Weights of a small GPT-style language model, trained from scratch on English Wikipedia: MLP 192 SwiGLU, no biases in attention or MLP.
Each number is 128 + 32 x the weight over its row's rms, rounded and kept within 0 to 255. Layers, rows and columns count from 0. The size above them is the row's rms in percent of the matrix's.

# layer 9 attention query, 64x64, rms 0.191, rows 0-63, columns 0-63
size [ 66  92  97  74  66  91  69  78  89  80 110  90 115 110  92  84  93  90  94  86  95 100 100  94 109 118  96 113 108 104 101 112  85 107  85  88 104  94  93 104 101  75 113 124 104 103 117  99  99 120 108 104 121 121 120 116  88 112 101  98 101 100 123  95]
[[153 191 142 183 159 148 158 160 135 163 113  85 139 101 112 132 149 178 111  84 114 157 146 168 115 141 117 137 104 187 145 114 119 182 149 212 168 103 152 143 191 151 117 151 107 157  77 116  84 116  98 101 138 123  97 127 134 132 154  76 175 186 131 119]
 [ 70 121 114 128 115  70 123 162 105 133  98 150  59  91 126 113 117 204 102 140 149  72 130 134 129 129 183 140 136 100 158 142 176 168 102 118 126  99 133 141 110 147 175 128 142  88 111 121  86  71 153 143  78 105 132  64  72  79  98 173 123 142  92 132]
 [180 100  97 124 113 124 177 126 191  99 148 141 128 101 152 142 171  54 181 192 104 205 145 104 124 118 136 132 107 152 145 128  62 104  93 173 121 122 121 140 154 119 113 151 133 136 158 148 137 205 135 115 137 102 148 206 130 156 113 100 115  98 138 100]
 [131 188 207 140 151  97 144 108 166 117 107  87 208 124 179 134 131 129 112 148  90 156 156 145 100 118 111 123 116 126 190 197 164 178 123 156 137  90 126 103 138 102  58 103 127 132 179 155 121 134  98 116 128 142 129 147 138 173 118 118 175 159 123  72]
 [129 141 129 200  93  95 150 194 174 182 136  99 106 129 198  94 152 126 160 174 133 157 183 136 148 111 131 110 119  85 155  91 172 184  91 125 118 178 110 142  83 150 115 113 101 128 153 123 107 111 153 119 116 181 142 101 130 122 155 165 133 158  59  96]
 [114 181 126 147 111 145 172 127 108 132 109  97 110 149 114 154 156  71  99 100 118 170 215 151 123 106 129 121  96  54 154 147  88  79  75 133 118 175 111 125 202 125 173 145 134 103 111 126 126 152 114 100 120 139 153 212 157 163 114 127 119 145 158  88]
 [ 92 124  88 176  91 173  95 165 125 137 119 147  45 154 138 149 170 114 109 112 143  87 146 161 152 127 195 125 159  78 102  98 154 146 169 108 108 120 126  69 124 140 192 146 147 101  93 153 107  99 172 140  82 134 164  98 130 131 105 149  49 135 145 135]
 [171 124 140 100 167 109 140  88 162 109 142 134 111 155 112 110 170  89 134 141 105 119 144  99  80 164 104 136  82 140 127 100 107  64 117 156 159 160 121 115 135  78 136 174 155 169 185 126 141 160  88 174 213  89 140 167 155 190  75 113 155 107 155 131]
 [161  88  99  94 187 132 163 119 133  95 121 192 181  85 124 147 185 109 160 171 101 156 181 119 166  92 146 173  74 148 162 100  67  98 108 136 155 146 165 174 157 153 128 171 194 110 121 125 127 126 135 101 132  98 126 113 164 153 141 103 116  95 100 120]
 [101  95  76 137 155 126 131 121 125 168 155 137 142  94 152  88 157 167 164 177 111 146 103 119 109 116 123  92 184 150 169 115 158 188 163 145 115  67 110 178 113  83  47 112 164 158  93 182 151 134 114 125 170 147  88 143 114 128  73 123 140 133  74 150]
 [152 146  98 197 155 126  97 169  93 108  72 156 163 152 176 145 124 155  99  78 183  83 156 170 134 111 129 106  69 111 107 120 152 129 169 125  51 144 150 106 127 133 146 160 142  61 136 103  91  77 163 141  98 117 128  84  94  99 141 160 130 137 105 150]
 [134 105  62 117 138 144 108 117 182 147  98 117  98 129 148 165 149 116  93 169 125 136 190  89 133 166 131 109 112 119 173 114 127 121 132 156 161 158 133 105 134  56  42 201 115 113 176 122 119  92 131 156 112 129 107 186 188 116 149 118  87 143 150  80]
 [144 113 144 126 123 165 140 125  84 144 110 103 108 150 109 140 111  89 112 153 113  41 131 199 142 167 128 138 117 141  54 123 118  96 105 124 144 184 160 141 149 131 215 122 151  89 115  97  44 101 110 128 101  95 124 159 125  94 119 139 167 119 186  99]
 [120  89 102 184 174  73 133 109 151 113 171 150 202 206 149 167  84 197 173 159 125 128  80  98 141 113 157 130 159  81 145 109  84 142 148 116 123 108 100 135 157 158  89 117 139 132 117 166 169 124 116 114  96 162  87 106 104 131 168 155 112 126  91 142]
 [116  68 148 123 127 152 115  87 141  98 150 138  95 168 130 151 145 108 129 142 129  88 142 154 122 159  85  81 120  92 140  97  54  80 130 160 190 189 137  88 166 140 147 148 166 136 106 115 119 128 103 193  87 149 121 149 171 125  95 144 112 106 211 173]
 [146  86 118 192 127 150  83  99 170  66 176 163 161 113 106  95 133 151 141 139 153 148 122 156 169  49 112 144 126 155 160  68  87 138 112 111 112  84 164 141 173 141 128 156 133 119  95 144 149 148  93 116 124  88  72 157 163 120 104  84 184 162 138  97]
 [ 95 156 112 168 131  72 125 133 113 174 131 139 112  93  74 183 145  92  82 177  78 157 134 174 142  75 132 144 126 110 163  99 141 171 140  82  73 104 119  95 159  98 103 116 143  51 152 127 168  88 160 156 153 127 120  69 143  93 111 103  94 132 132 146]
 [141 144  82  95 147 136  85 132  87 148  97 135 165 124 185 117 135 195 135  83 166 114  56 114  60 170 137  87 137 125 153 151 127 126 119 163 156 123  86 108 154 131  79 103 110 123 121 130 169  93  66 171 122 162 115 108 122 102 191 153 107 174 119 171]
 [149 135  78 163 137 125 158  92 128 102 132 126 176  87 157 113 168  87 116 119 118 123 110 120 187 190 157 108  96 154 119  75 133  60 124  99  81 117 151 164 145 156 150 123 120 100 131 105 132 178 131 149 119 146 186 213 134 139 141 171 205 156 104 126]
 [113 137 101  83 111 115 166 158 131 139  69 107  65 166 165 122  55 127  76 118 114  95 125  96 129 145 130 101 135 103  74 160 164 169 115 127 195 156  85 129  73 114 142 132 115 156  85 109  43  76 139  77 141 134 133 125  95 100 110 135 111 134 110 127]
 [128 199 133 110 147 123 112 122 159 106  65 105  95 155 106 139 108  92 122 174 157 115 130  61 135  82 139 131 106 102 130 143 101 138  84 102 107 128 168  92 133  70 107 116 149 147  83 123 146 158 103 207 122  65 118 106 122 143 193 162 147 176  69 136]
 [164 105  78 119 128 128 201 163 123  92  47 131 127 153 123 123 153  97 135 161  78 118 204  96 186 114  44 163  97 113 143 138 111 103 113 110 124 115 128 124 130  76 162 139 136 147 104 151 107  78 129 159 113  90 144 138 192 155 106 143 155 145 129 102]
 [ 93 189 173 137  95 106 172 135 127 148 177 152 127 141 167 138 115 123 127 133 193 121 137 120 117  99 156 117 171 145 180 181 182  67 125 143 110 123 121  59 156 120 146 152 124 113 108 173 134 201 156 158 141 187 101 111 162 123 112  94  84  72 134 134]
 [134 131 132 142 145 149 121 161  54 131  84 109 125 115 146 170 109  73 149  62  86 123 134  75 155 148 109 159 136 108 120 167 124 115 154 163 125  82 140 169 168 139 181  99 148 124 154 108  90  50 144 147 115 106 120 115  62 144 133 113  66 184  92 160]
 [144  65 131 168  91 130 124 145  96 171 141 108  82 116  78 158 158 187 126 163 121 172 130 127 100 141 105 128 148 100 163 116  77 146 157  79 109 108 153 155  96 145 143 151 103  85 140 223 139 146 156  80 107  87  98 106  83 183 151  95 134  91 126 143]
 [123 150 112 110  42 206 144 146 134  65 106  87 200 103 113 130 119 140 143 118  74 143 139 128 123 141 113  91 137 131  92 152 117  95 126  96 139 139 120 126 112 176 126 192 138 125 135  56 149 157  78 116 150 136 176 173  79 132 146 103 120 182 146 152]
 [101 111  88 103 112 102  90 102 120  97 170 146 132 173 147 163  99 124  91  96 120  69 153 159 152 109  99 189 177 137 139 122  67 138 124 112 157 170 173 173 106  93 137 141 175 138 152 132 152  56 138 142 139 167 100 105  81 111  89 136 184  84 149 169]
 [173 131 105 132 135 115 112 130 155 120  26 130 156  96  97 123 124 110 151 108 121 164 155 120 125  91  33  91 135 124 145  89 154 153 128  91  98 149 160 135  56 137 100 141 144  90 162 162  84 114  98 150 135 125  99 153 173  70 123 159 177 173 120 118]
 [154  48 181 139 135  97 186  80 147 147 123 178  93 167  98  77  84 118 135 125 116 187 127 150 143 143 123  97 110 120 113 145 138 153 153  98 134 136 127 130 164 115 163 104 145 107 138 180 155  89 141 143  81 160  99 136  83  94  74 152 133  76 192  87]
 [137 104 127 106 198 122 123 130  80 157 143 107 119 129 138  68 193 119 129  88  61  97 177 119 123  81 118 157 100 120 147  93 106 144 109 111 115 100 120 162 158 133 138 204 138 141 116 138 119 152 180  76 103 177 114 173 130  77 171  83 147 161  82 136]
 [ 99 169 124 147  85 146 188 157 138 177 101 121 181 133 100 135 122 113 149 116  85 118  93 109 142  84 183  79 129 106 100 129  94 154 217 157  79  73 120  75 124 152  91 161 147 142 131 137  99 108 128 177  99 104 184 104 101 120 104 137 126 129 178 152]
 [216 153  86 171  74 106 105 133 105 121  81 166 101 115 123 153 131 203 135  94 141  85 111 103 153 124 133 111  93 108 136 103 142 107 145 115  69 129 129 120 161 137 131 206 130  86 138 170 153 166 128 208 111 122 106 111 135 153  98 128  95 140 149 174]
 [156 140  97  73 115 183 153 178  65 208 105 166 134 108 159 132 170 113 127 135  86 148 181 195 114 161 140 162 105 173 126  89 146 124  84 118 126 132 108 115 124 113  79 134 136 102 165 205 149 165 171  98 125 118  93 117 150 155 129 130 109 162 130 141]
 [129 120  77 159 157 140 142 138  55 138  88 194 161 140  73 186 148 107 152 129 130 113  80 147  85 107 171 162 114 134  91 128 116 143  84  83 114 151 106 138  66 167 135 131 126 129  72 161  89 137 125  68 147 138 129 119 127 154 157 130 123 109  50  91]
 [ 98 112 129 134  86 154 143 135 187 148 118 102 147  79 182 129  95 137 142 130 111 180 163 113 190 156 113 144 119 111 148 112 134 106 154 191 103 113 147 154 165  77 152 139 148 118 191 142 152  92 149 207 117 122  82 119  78  93 101 124 152 192 164 169]
 [169 178 116  94 148 135 125 192 153 162  80 100 146  76 159 148 165  78 176 143 152 136 144 118 130  97  82 143 129 192 157  85 159 141  95 152 137 143  87 107 156 106 105 121 127 102 116 175 175 110 173 115 152 140  82 127 165  98 156 166 162 186 121 174]
 [125 134 118 151 228 116 189 108  73 137 122 156 145 126 135 161 173 187 204 118  94 101 161 123 114 137 148 110 121 139 109 128 167 112 152 110 159  95 121 159 127 113 140 134 139  61  92 169 127 149 143  96 172 126  82 126  56 118 144  87 112 173 113 117]
 [142 131  92  96 147 175 114  87 122 150 194 164 171  84 145  85 153 150 149 117 109  93 167 141 112 134 100  86 173 205 187  87 108  90 127 162 133 131 162 160 194 173 146 148 118 147 130 141 150 135 188 105 159 170 151 163 145 126  85 123 126 102 130 156]
 [131 155  76  79 138  99 125 132  79 125 123 127  95 116 129 150 140 106  57 118 138  92 153 155 140 158 182 113  94  96 103 146 160 103 130 120 159 196 145 117  90 196 165 127 110 187  62 111 100 131 189  97 133 159 161 137 129 135 132 121 113  73 141  65]
 [111  98 136 152  98 175 101 125 137 111 129  59 134 138 113  86  94  72  86 136 116  99 130 127 147 124 104 152 203 163 128  83 119 117 143 156 182 119 160 218 152  73 193 125 124 142 170 141 134 121  78 177 132 129 130 140 185 122 142 137 163  93 143 145]
 [128 153 124 148 109 105 155  95 127 116  96 118 145 102  89 116 103  85  81 131 105 100 150 118 107 134  59 176 104 104 117 125  65 101 133 154  97 141 140 140 158  81 175  73 129 110 204 105  93 152 169 151 100  95 178 152 112 122 104 173 159  97 199 172]
 [108 118 186 198  98 124 156 156 169  95 111  82 124 184 117 146 177 162 160 125 123  78 138 146  85 108 118 134  80 131 142 155 102 116 119 125 113  92 117 116 160 104 157 114  83 128 169  76 121  75 114 142 113  54 179 163 117 127 140 139  78 108 185 165]
 [130 158 107 160 148 137 172  92  58 109  99  96  81 173 118 140 131 102  69 136 114 110 117 142  52 107  51 158  95 116  82 121 108 151 130 109 146 128 121 103 111 171 133  69 121 157 132 134  54 175 151 128 102 116 143 111 172  83  99 161 117  89 130 111]
 [ 69  53 159 151  72 119 148 145 143 112 131 139 174 155 112 112 196 108 142 112 174 111 125 152 195 101 123 116 147 126 146 152 102 112 133 168  86 130 164 114 168 155 128 206 103 142 152  87 128 104 115 168 126 146 137 143 150 120 162 177  96  63 155 168]
 [109 117 125 141 115  75 141  85 104 156 184  45 126 130 106  69  86 135 157 101 143 150 157 152 150 164 182 124 152 114 115 152 147 128 120 124 128 136 130 127  94 181 137  45 152 185 129 170 148 175 157  59 118 129 144  97 129 112 181 160  96 132 112 102]
 [193  93 126 130 108  96 134 141  69 135 144 147 120  93 159 137 175 103 121 101 143 150 155 100 139 145 166  90 161 114 132 134 206 157  85 108 108 178 130 132  83 162 101  93  93 129 110 147 150 130 164  66 140 170  79  47 163 126 170 112 121 150  85 131]
 [ 66  93 141 173 103 122 110 102 111 103 171 128 145  90  95 113 140 135 111 157 100 106 154 157  99 130 128 178 122 105 131  91  85 136 104 123 124 150 145 186 170 128 151 100  83 133  93 165 106 141 141  78  19  58 149 166  91 140 110 142 145  76 133 138]
 [154  98 106 148  55 123 115 106 106 141 134 167 134 125  93 187 155 113 170 107 160 116 145 116 169 119 125 190 164  89 148  80 132  61 182 125 180 128 155 162 133  94 170  92 108 104 135 112 183 102 105 111 137 113 140 137 107 146 125 113 102 154 223 147]
 [192 131 105  73 163 156 103 151 114 114 166 147 152  94 134 113 149 155 133  85 130 139 197 124  68 190 124 125 197 115 172 142  97 129  71 170 114 132 146 160 124 183 138 151 141 114 200 105 138 147 204 152 134 130 140  98 165 113 132 133 112 102 126 149]
 [121 170 134 101 100 189 201 148 109 138 109 201 110 116 111 139 131 184 142 141  99 117 106 121 188 103 181  54 119 141 119 124 103 149  96 112 147 183 126 133  84 180 160 145 184 143 146 125 143  90 100 118 118 108  77 164 132 113 109 138 140 189 152 122]
 [ 78 102 128 170 108 148 139 142 130 125 178 204 142 163 147 130 172 109  97 139 128  97 160 129 149 141 143 140 131 134 148 116  59 147 121 135  88 134 184 158 159 131 172 159 146 131 212 129 188 108 111 108  98 177  87 138 102 137  97 166 127  73 156 190]
 [107 108 126 141 101  96 144 154 151 132 105  70 101 140  88 184 117 132 173 148 124 139  79 130 168 101 152  68 103 108 109 205 159 153 132  92 176 107  94 106 104 109  53 156 123 158  73 146 130 134 132 141 153 144 159 108 135 133 115  65 114 151  50 107]
 [123 140 126 141 121  50 134 127  80 108 142 114 129  97 129  93  76 104 103  87 171 173 110 124  66 142 127 103 109 138 120 126 145 142 146 148  80  75  97  67 107  94 145 109 129 120 110 139  85 130  38 103 101 110 139 168 112 152 155 168 138  61 189 145]
 [155  75  86 159 126 129 144 137 124 104 151 141  74 167 124 119 136  88  63  99  89 115 150 162 140 131 141 107 109 140 101  90 127  77 154 122 142 187 160 168 142 165 112 150  99 143 131 124 124  69 184 176  95 123 157 152 124  82  85 146 182 176 193 168]
 [144 109 139 122 101 126  61 101  79 134 171 133 124  94  90 144 158 139  85 109 121 141 121  58 187 171 193 121 132 189 104 171  92  91 144 121 111 102 154 151  97 151 140  79 112 117 179 122 129 144 165 131 119 183 179 122  82 193 143 138  96 133 122 126]
 [145 195  93 114  59 200 116 147 121 156 166 108 138 140 109 138 119 171  87 106 115  99 181  73 128 165 110 117 115 112 106 117 127  49  79  86 121 148 106 130 127 161 146 167 117 171 103 116 156 158 151 115 129 129 187  86 154 157 133 139 114 107 118  60]
 [121 149 108 133 146 158 131 171 149 139  78 176 111 100 125  93 147 128 176 152 123 161  62  87  95 122 173 151 169 150 168 113 173  55 128  81 138 168 158 156  91 141 154  71 132 101 124 120  91 179 143 132 133 130 169 105 148 120 136 178 147 177  68 153]
 [ 97 169 137  95 152 128 114 140 128 147  97 143  87 124 135 143 123 118 134 105 150 167 125 106 104 115 149 109  61 137 156 158 125 147 113 126  30 120 135 169 113  73 104 121  93 153 177 130  78 115 112 172  85  65 188 147 135 152  95 110 110 161  80  52]
 [127 117 118 131 164 128 161  77  85 102 120  92 119 122  90 136 195 164 175 162 111 136  67 111 190 113 150  88  94 121 166 150 160 170 136 190  79  93 129 112 102 149 169 140  86 182 161 126 171  79 170 146 129 118 112  88  82 144 136 133 159 140 112 149]
 [ 85  85 144 184 103 123 140 120 125 134 161 214  83 110 130 127 155 146 137  98 112  73 111 136 129  95 119  78 151  79 117 115  98 151 144 145 129 151  95 149  96 110 147 108 125  58 121 147 105 118 146  56 102 133 112  84  70 125 130  91 143  45 137  85]
 [126 152 146  98 141  96 110  83 103 161 163 130 105 140 112 109 115  92 114 127  45 103 181 114 102 131 153  95 145 190 162  82 141 132 107 149  50 112 129  69 139  74 169 161 189  80 125 101 162 109 145 122 123 124 108 166 128 174 153 155  83 147 128  96]
 [125 141 165  39 154 176  71 140 113 182  87 108 119  93 129  86 123 133 135 129 117 104  77 145 163 132 100 134  62 138 177 122  90 113 101 139 150 100 101 133 139 126 157 158 143 100 172  71  94 132 148 159 102  67 117 164 117 120  86 191 113 129 170 128]
 [165  86 136 112  85 162 104  97 176 142  97  99 187  76 135  95 131 106 129 121  76  36  62 164 168 117 180 155 103 106 136  96 104 132 132  96  93 145 142 125 110 123 148 111 137 110 142 126 135 117 154 155 142 113  82 169 107  73 167 150 133  78 170 154]
 [ 88 158 144 137 136  65 142 149 123 130 128  96 102 182 150 164 175 106 121 122 125 171 140  80 148 201 124 158 159 112 145 120 124 171 122 123 109 136  90  92 105 136 125  67  59 157 103 164 155 114  76 136  94 156 169  71 116 164 142 100 106 128 146 201]]
# layer 9 attention key, 32x64, rms 0.201, rows 0-31, columns 0-63
size [ 87  77  89  95  78  94  78  92 109  78 108  89  92  94 111 103  97 112 139 114 109 102 101 110  97 107  94 102  97 105 113 102]
[[119  92 157 136 145 117  93 123 167  90 148 134  62  96 118  86 110 158 126  80 112  86  98 126 101 165 153 120 146 182 188 125 104  82 134 122 115 111 155 165 115 128 166  85 148 101 128  94 164 134 103  95 134 153 118 182 135 185  58 132 191 178 175 138]
 [142 186 113  93 119 155 135 104 125 144  62  98 205 115 138 138 114 108 160 104 152 157  94 141 173  87  72 112  89 145  49 112 140 160 158 135 157 157 144 166 101 128 127 163  84 163  97 179 105  93 113 178 112 110 135  71 131 126 143 120 151  97 178 127]
 [102 121 175 113 123 174 150  80 110 138 146  80  95  93 127 150 138 119 144  89 127  47 122 130 131 154 123 137  85 190 171 152 136 135 157  97  48 138 143 140 136 105 164 175 113 118 122  81 140 125 164 115 125 196 151 171 116 166  88 112 139 207 143 143]
 [113  69 177 143 129  69 135  86 145 167 181  88  86 132 121 102 138 154 102 153  93  57 111 119 145 153 140 123 152 158 191  94 125 114 140  69 101 123 116 144 126 111 136  74 147 137 140 148 191 151 108  86 130 137  79 165  93 183 136 126 140 169 166 165]
 [171 145 132 168 136 118 176 115 144 132 139  68 160 128  88 188 153  91 131 161 165 182 114 149 177 130 126 153 157 101  88 118 131 188 137  95 176 169 113  96 144  84  66 153 100 138  72  93 178 113 128 113 146 101  78 110 123 133 177  98 173 138 108 131]
 [142 132 178 157 218 116 143 125 210 120 163 138 115 119  67 106 163 103 115  81 143  66 138 164  84 101 143 178 129 126 136  72 124 146 152  91 103  97 102 169 116  91 139 136 143 142 147 105 179 117 125 162 135 125 101 127 102 112 150 127 122 172 183  80]
 [127 166 116  81 122 144 122 154 134 126 135 168 158  95 163 104  87 157 113 138 166 182  86 178 123 114 183 120  83 111  98  86  49 121 135 104 106 143 151 109 165 147  81 188 145 125 114 190  91 134 152  76 125 159 196 104 159 126 148 119 109 137 104  86]
 [109 137 139 165 124 157 120  82 158 161 125 146  62 109  80  81 158  57 121 110 116 122 131  93 102 128 146 180 146  80 158 144 132 101 161 120 139  85 161 108 129 123 118  85 166 125 174  40 162 158  85 102  95 124 131 121 130  98  83 141 154 180 182 136]
 [141 125 172 112 103 198  96 122 127  84 125 127  87 104 126 149 148 123  84 106 120  87 136 167 112 141 189 134 118 111 167 198 115  76 143 114 106 106 146 124 104 188 176 166 155 166 143  95 161 134 139 169 124 150 206 149 134 108 138 185 182 122 173 137]
 [127 119 125 139 126 138 133 109 121 137 103 179 167 150 105  63  21 120 104 134 128 196 109 112 180 135 132 135 148 104 121 185 123 146 114 172 130 147 114 169 131  66  76  95  88 110 156 114 148 136  94  59 154 111  96 113 177 145 112 153 119  85 153 139]
 [150 164 129 112 128 150 104 171 159  92 135 139  90 141 142 178 137 129 122 161 188 163 122 141 149 129 123  86 114  98 125 124 134  84 100 172 193  54 140 139 120 203 146 125 138 204 113 109  98 126 128 156 193  66 145  97 164 125  91 154 116  85 145 108]
 [108 202 120 159 134 118 136  67 130 114 176 162  92  92 138  92  90 118  50 138 115 113 144 133 139 135 144 165 151 134 148 122 146  98 130 158 127 142 224 172 138 123 107  70  84 127 151 103 120  90 136  93 108 142 139 123 114 101 192  71 164 178 136 128]
 [109 150 101  81  88 113 162 155 118 111 108 136 188 120 178 110 172 157 110 102 137 162 125  56 110 144 138  62 124 187 109 103 177 151 110 172 110 131  85 143 159  91  44 168 105 166 103 141  96 130 106 165  79 145 160 153 154 130 139 112 127  97 109 130]
 [115 103 114 138  91  98 178 104 105 121  99 111 156 116 161 125 122 144 121 166 111  98  85 123 167 144  71 120 120 150 120  63 124 153 151 169 139 125  90 123  71 135  80 128 154  78 166 114 103 129 120  90 164  55  86 203  80  85 178 140 157 102 165 137]
 [119 179  83 120 173 154  81 130 155 157 127 135 112 122 146 139 117 110 197 151 146  86 188 173  95 126 134 151 128 120 163 124 130 122 186  76  80 104 168 100 115 162 131 170 133 110 179  87 164 189 101 179 141 142 153 132  82 108 175 164  77 125 130 141]
 [148 118 147 157 109 130 124 159  81 159  93  91 189 130 110  75 154 148 153 123  73 125 118 161 181 108  79 132 105 147 137 151 124 176  85 148 158 114 105 143 113 102 113 138 146 108  74 149  77 134 123  82 132 129  87 128 165  39  44 116 159 102 130 105]
 [153 106 149 197 128 101 112 141 149 136 101 124 136 194 133 131 104 130 131  81  75 150  79 128  99  87  66 113 167 105  81  94 122 144 145 135 138 201 109 100 135  59 173 148 168 132  84 151 110  70 101 132 112  74 140 143 145 155 164  97 100 130 104 156]
 [161  88 106 128 150 146 145 141 110 163 139 153 142 183 109 102 103 104 194  96  36 119  94  94 158 145 104 128 197 104 135 132 114 167 158 125 139 141  79 161 166  67 121  80 103  62 110 143  73 114 122 124 133 101 141 138  94 156 102  91 157 143 124 164]
 [186 144 117  56 100 153 158 140 141 125 116 134 178 125 156 168 116 105 170 128 126 179 115 114 133  99 136 107 127  88  34  74 129 159 125 148 177 166  86 126 108 143 113 127 130 106  90 176  58  62 126 142 144  92 133 106 174 130 109 120 109  95 142  98]
 [160 147 104 115 119  98 156 149 121 146 132 109 154 160 146  86 128 108  92 132  89 157 116 109 139  83 145  61 131 110  45 186 141 206  70 124 165 151 128 131  98 136 103 140 129 124 115 125  94  52 116 100 110 116 138 115 172  94  59  83 105 135 138  85]
 [107 179 155 125 134 164 172 135 160 137 111 133 145 162 157 184  91 117 148 187 131  99 105 144 125  94 131 114 149 101 169 117 148 149 192 157 192 135 127  83 124 157 122 156  80 179  79 131 146 118 134  90 164 147 118  90 115 112 106  96 115 123  26 166]
 [153 102 129 132 119 132 165 134 168 125 157 150 140  71 139 174 140 152  90  70  94 140 119  81 127 127 122 179  97 172  90 132  89 177 147 150 126  97  71 178 152 103  91 142 161  78 139 168 146 114 182 156  76 193 107 114 130 147  88 131 108 185  98 118]
 [100 126 135 123 118 154 138 187 135 208 132 128 130 144 110  77  83 168 157 109 133 132 111 105 116 106 161 118 139 131 139  76 141 109 137 142 138 136 127 178 128 137 120 145 108  51 216 113 139 147 126 101 173 133 162 109 145 164 225  69  87 120 149 110]
 [120 106 162 134 118 103  90 158  54 129 154 138 133 117 112 108 136  99 116  86  95 137 123 118 161 128 215 167 152 104 126 117 170  82 181  84 169 140 134  97 136  94 142 167 138 118 119 183 194  93 101 200 138 146 146  98 113 150  87  94 101 103 124 175]
 [114  64  63 122  54 120 127  74 150 174 127 164 121 168 148 194  87 104  75  87 139 170  82 102 134 120  75 129 114 119  96 115 157 164 131  62 148  99 137  76 141 152 121 170  94  97 111 101 138 129 123 151 121  99 146 146  88 124  82 132 133 127 119 143]
 [140 192 203  62 139 136 134  94  99 116 176 120 135 125 143 168 123 139 157 102  99 135 101 122 150 209 175 124 108 111 153  88  83 173 153 159 153 148 168 109 126 182 194 142 132 129 142  88 156 148  94 152 142 121  98 148 134 149  89 103 143 188 105 132]
 [138 158  91 216  53 161 154 133 150  96 117  86 118 116 108 154  98  90 115 103 104 141 174 133 111  99 177 133 142 139 128 107  84 123 155 171 125 129 134 150 114 137 157  60 159 100 138 101 161 148 133 135 122  64 191 174 142  98 104 114 153  59 106 116]
 [175 132 176 125 151 130 101  92 196 116 161  60  96 109  59 136 131 157  70  88 143 101 181 158  82 104  98 135 103 168 171 150 182 139 153 146 136 136 134 104 140  94 133 109  92 115 148 148 147 168 109 136 171 166  90 128 160 121 107 170 171 150 161 153]
 [174 105 116 101 184 139  95 172 158 118 128  76 117 108 145 138  75  58 159  77 169 120  86 142 111 134 138 113 156 158 125 151  99 150 143 116 168 129 107 120 104 140 116 116 121 143 129 133 127  79 100 100  87  76  28 136 128 110 189 125 188 106  93 147]
 [156 115 116 144 185 119 161 147  71 128 100 116 145 176 118 199 136 102 131 140  85 146 145 134  91 114 135 145 122 119  68  88 117 176  89  92 134 120 120 151 107 146  96 178 163 144 114 181 152 146 147  95 217 151  95 127 138 146 119  99 206 126  86  94]
 [ 95 133 109 119 159 154 168 110  89 147  63 134  60 116 157  96 182 120 154  73 117 116 130 137 162 107 113 115  93 177 182 111 104 196  83  98 125 120 110 173  87 140 130 139 109 104 108 139 129  70  39 105 135  86 100 147 139 142 152 135 139 168 145 111]
 [111 122 130 130 129 203  52 150 164 124 126 159 110  94 172 178 147 180 128 121 119  96 173 106 130 122 132 145 150  79 143  71 140 126 143 132 117 173  92  84 162 128  98 165  92 120 137 145 134 119 118 144 114  26 144 127  96  95 127 107 150 188  80 103]]
# layer 9 attention value, 32x64, rms 0.243, rows 0-2, columns 0-63
size [113 104  98]
[[ 98 109  88 113 107 134 115  91 142  88  98 115 129 163 164 146 106 117 175 147 146  96 129 118 122 205 169 149 117 155 110 138 157 164 161  15 155 118 145 130 146  91 144 137 113 128 194 202 158 128 151  96 100 175 134  90 138 118 124 154 102 150 126  74]
 [143 113 106 137 107 131  83  80 134  55 151 139 133 115 148  77 128  96 120 134 145 122 123 125 160 116 122 104 205 112  84 173 162 131 173 125 133 138 176 144  81 132 109 133 236 123 113 194 152 173 145 138  98 107 128 163  93 138 144 173 118 104 175 113]
 [108 110  94 150 118 123  97 127  88 127 163  77 173 144 166 168 113  87 142 139 124 143 171 134 131 141  97 134 156 190 138 131  82 135 183 113 224 176 163 123 128 156 120 101  94 170 152 170 101  89 151 114  76 142 106 177 146 115 168 140 130 153 101  68]]
# layer 9 attention output (transposed), 64x64, rms 0.212, rows 0-2,32-34, columns 0-63
size [100  86 109 109 105  98]
[[192 130 152 158 173 133  71 158 180 124  79 158 123  89 133 142 103 123 105 159 106 152 140 133 167  77  71 139 120 129 138  81 174 121 143 127  82 120 111  73  98 140 152 137 124  83  82 113  84 144 106 103 193 129  92 126 158 106  95  85 104  69 161 151]
 [ 51 152 127 132 179 138 149 101 174 186 135 149 113 149 142 172 141 146 102 146  96 151 100 124 114 178 143 220 109 146  99  73 130 152 182 140  99  95 188 109 130 101 132 106 110 160 155 111 178 146 148 158 117 152 116 108 152 141 106  75 156 142  86  90]
 [148 148 171  69 140 178 109 171 119 171 128 204 125 128 155 110  90 161 118 115 147 112 148 123  87  96 150 137 110 122 163 136 157  55 130 175  78 125 114 134 124 133  80 129 134 150 163 104 108 165 132 163 194  85 123 101 157  88  85 165 140 190 115  91]
 [ 91 136  95 138 171  82 117 123  58 120 136 140 116 119  63 168 141  95 139 136 138 168 113 144 122 178 123 175 156 130 108 155 150  94 123 191 139 146 151 182 111 115 155  97 150 181 168 147 206 163 132  98 111 161 198 119  88  87 128 110 148 103 139 162]
 [147  87 123 134 136  68 148 187 165 126 122 130 136 212 107 118  96 104 127  75 118  82 142 127 130 112  78  69  99 131 158 191 196 128 114 146  93 124 113 109  99 101 162 140 106 135 169 126 153  98 143  94 167 144 154 173 132  90 159 185 117  84 132 157]
 [143 117 120 124 125 129 149  58 107  88 122  76 120 142  86 151 102 170 140 134  71  77 123 116 124 147 138 209  70 144 117 133 147 172  78 143 106 123 165 163 111  76 185  99 112 113 150 151 164 123 126 113  83 155 128 170 127 174 145 100 154  66 112  82]]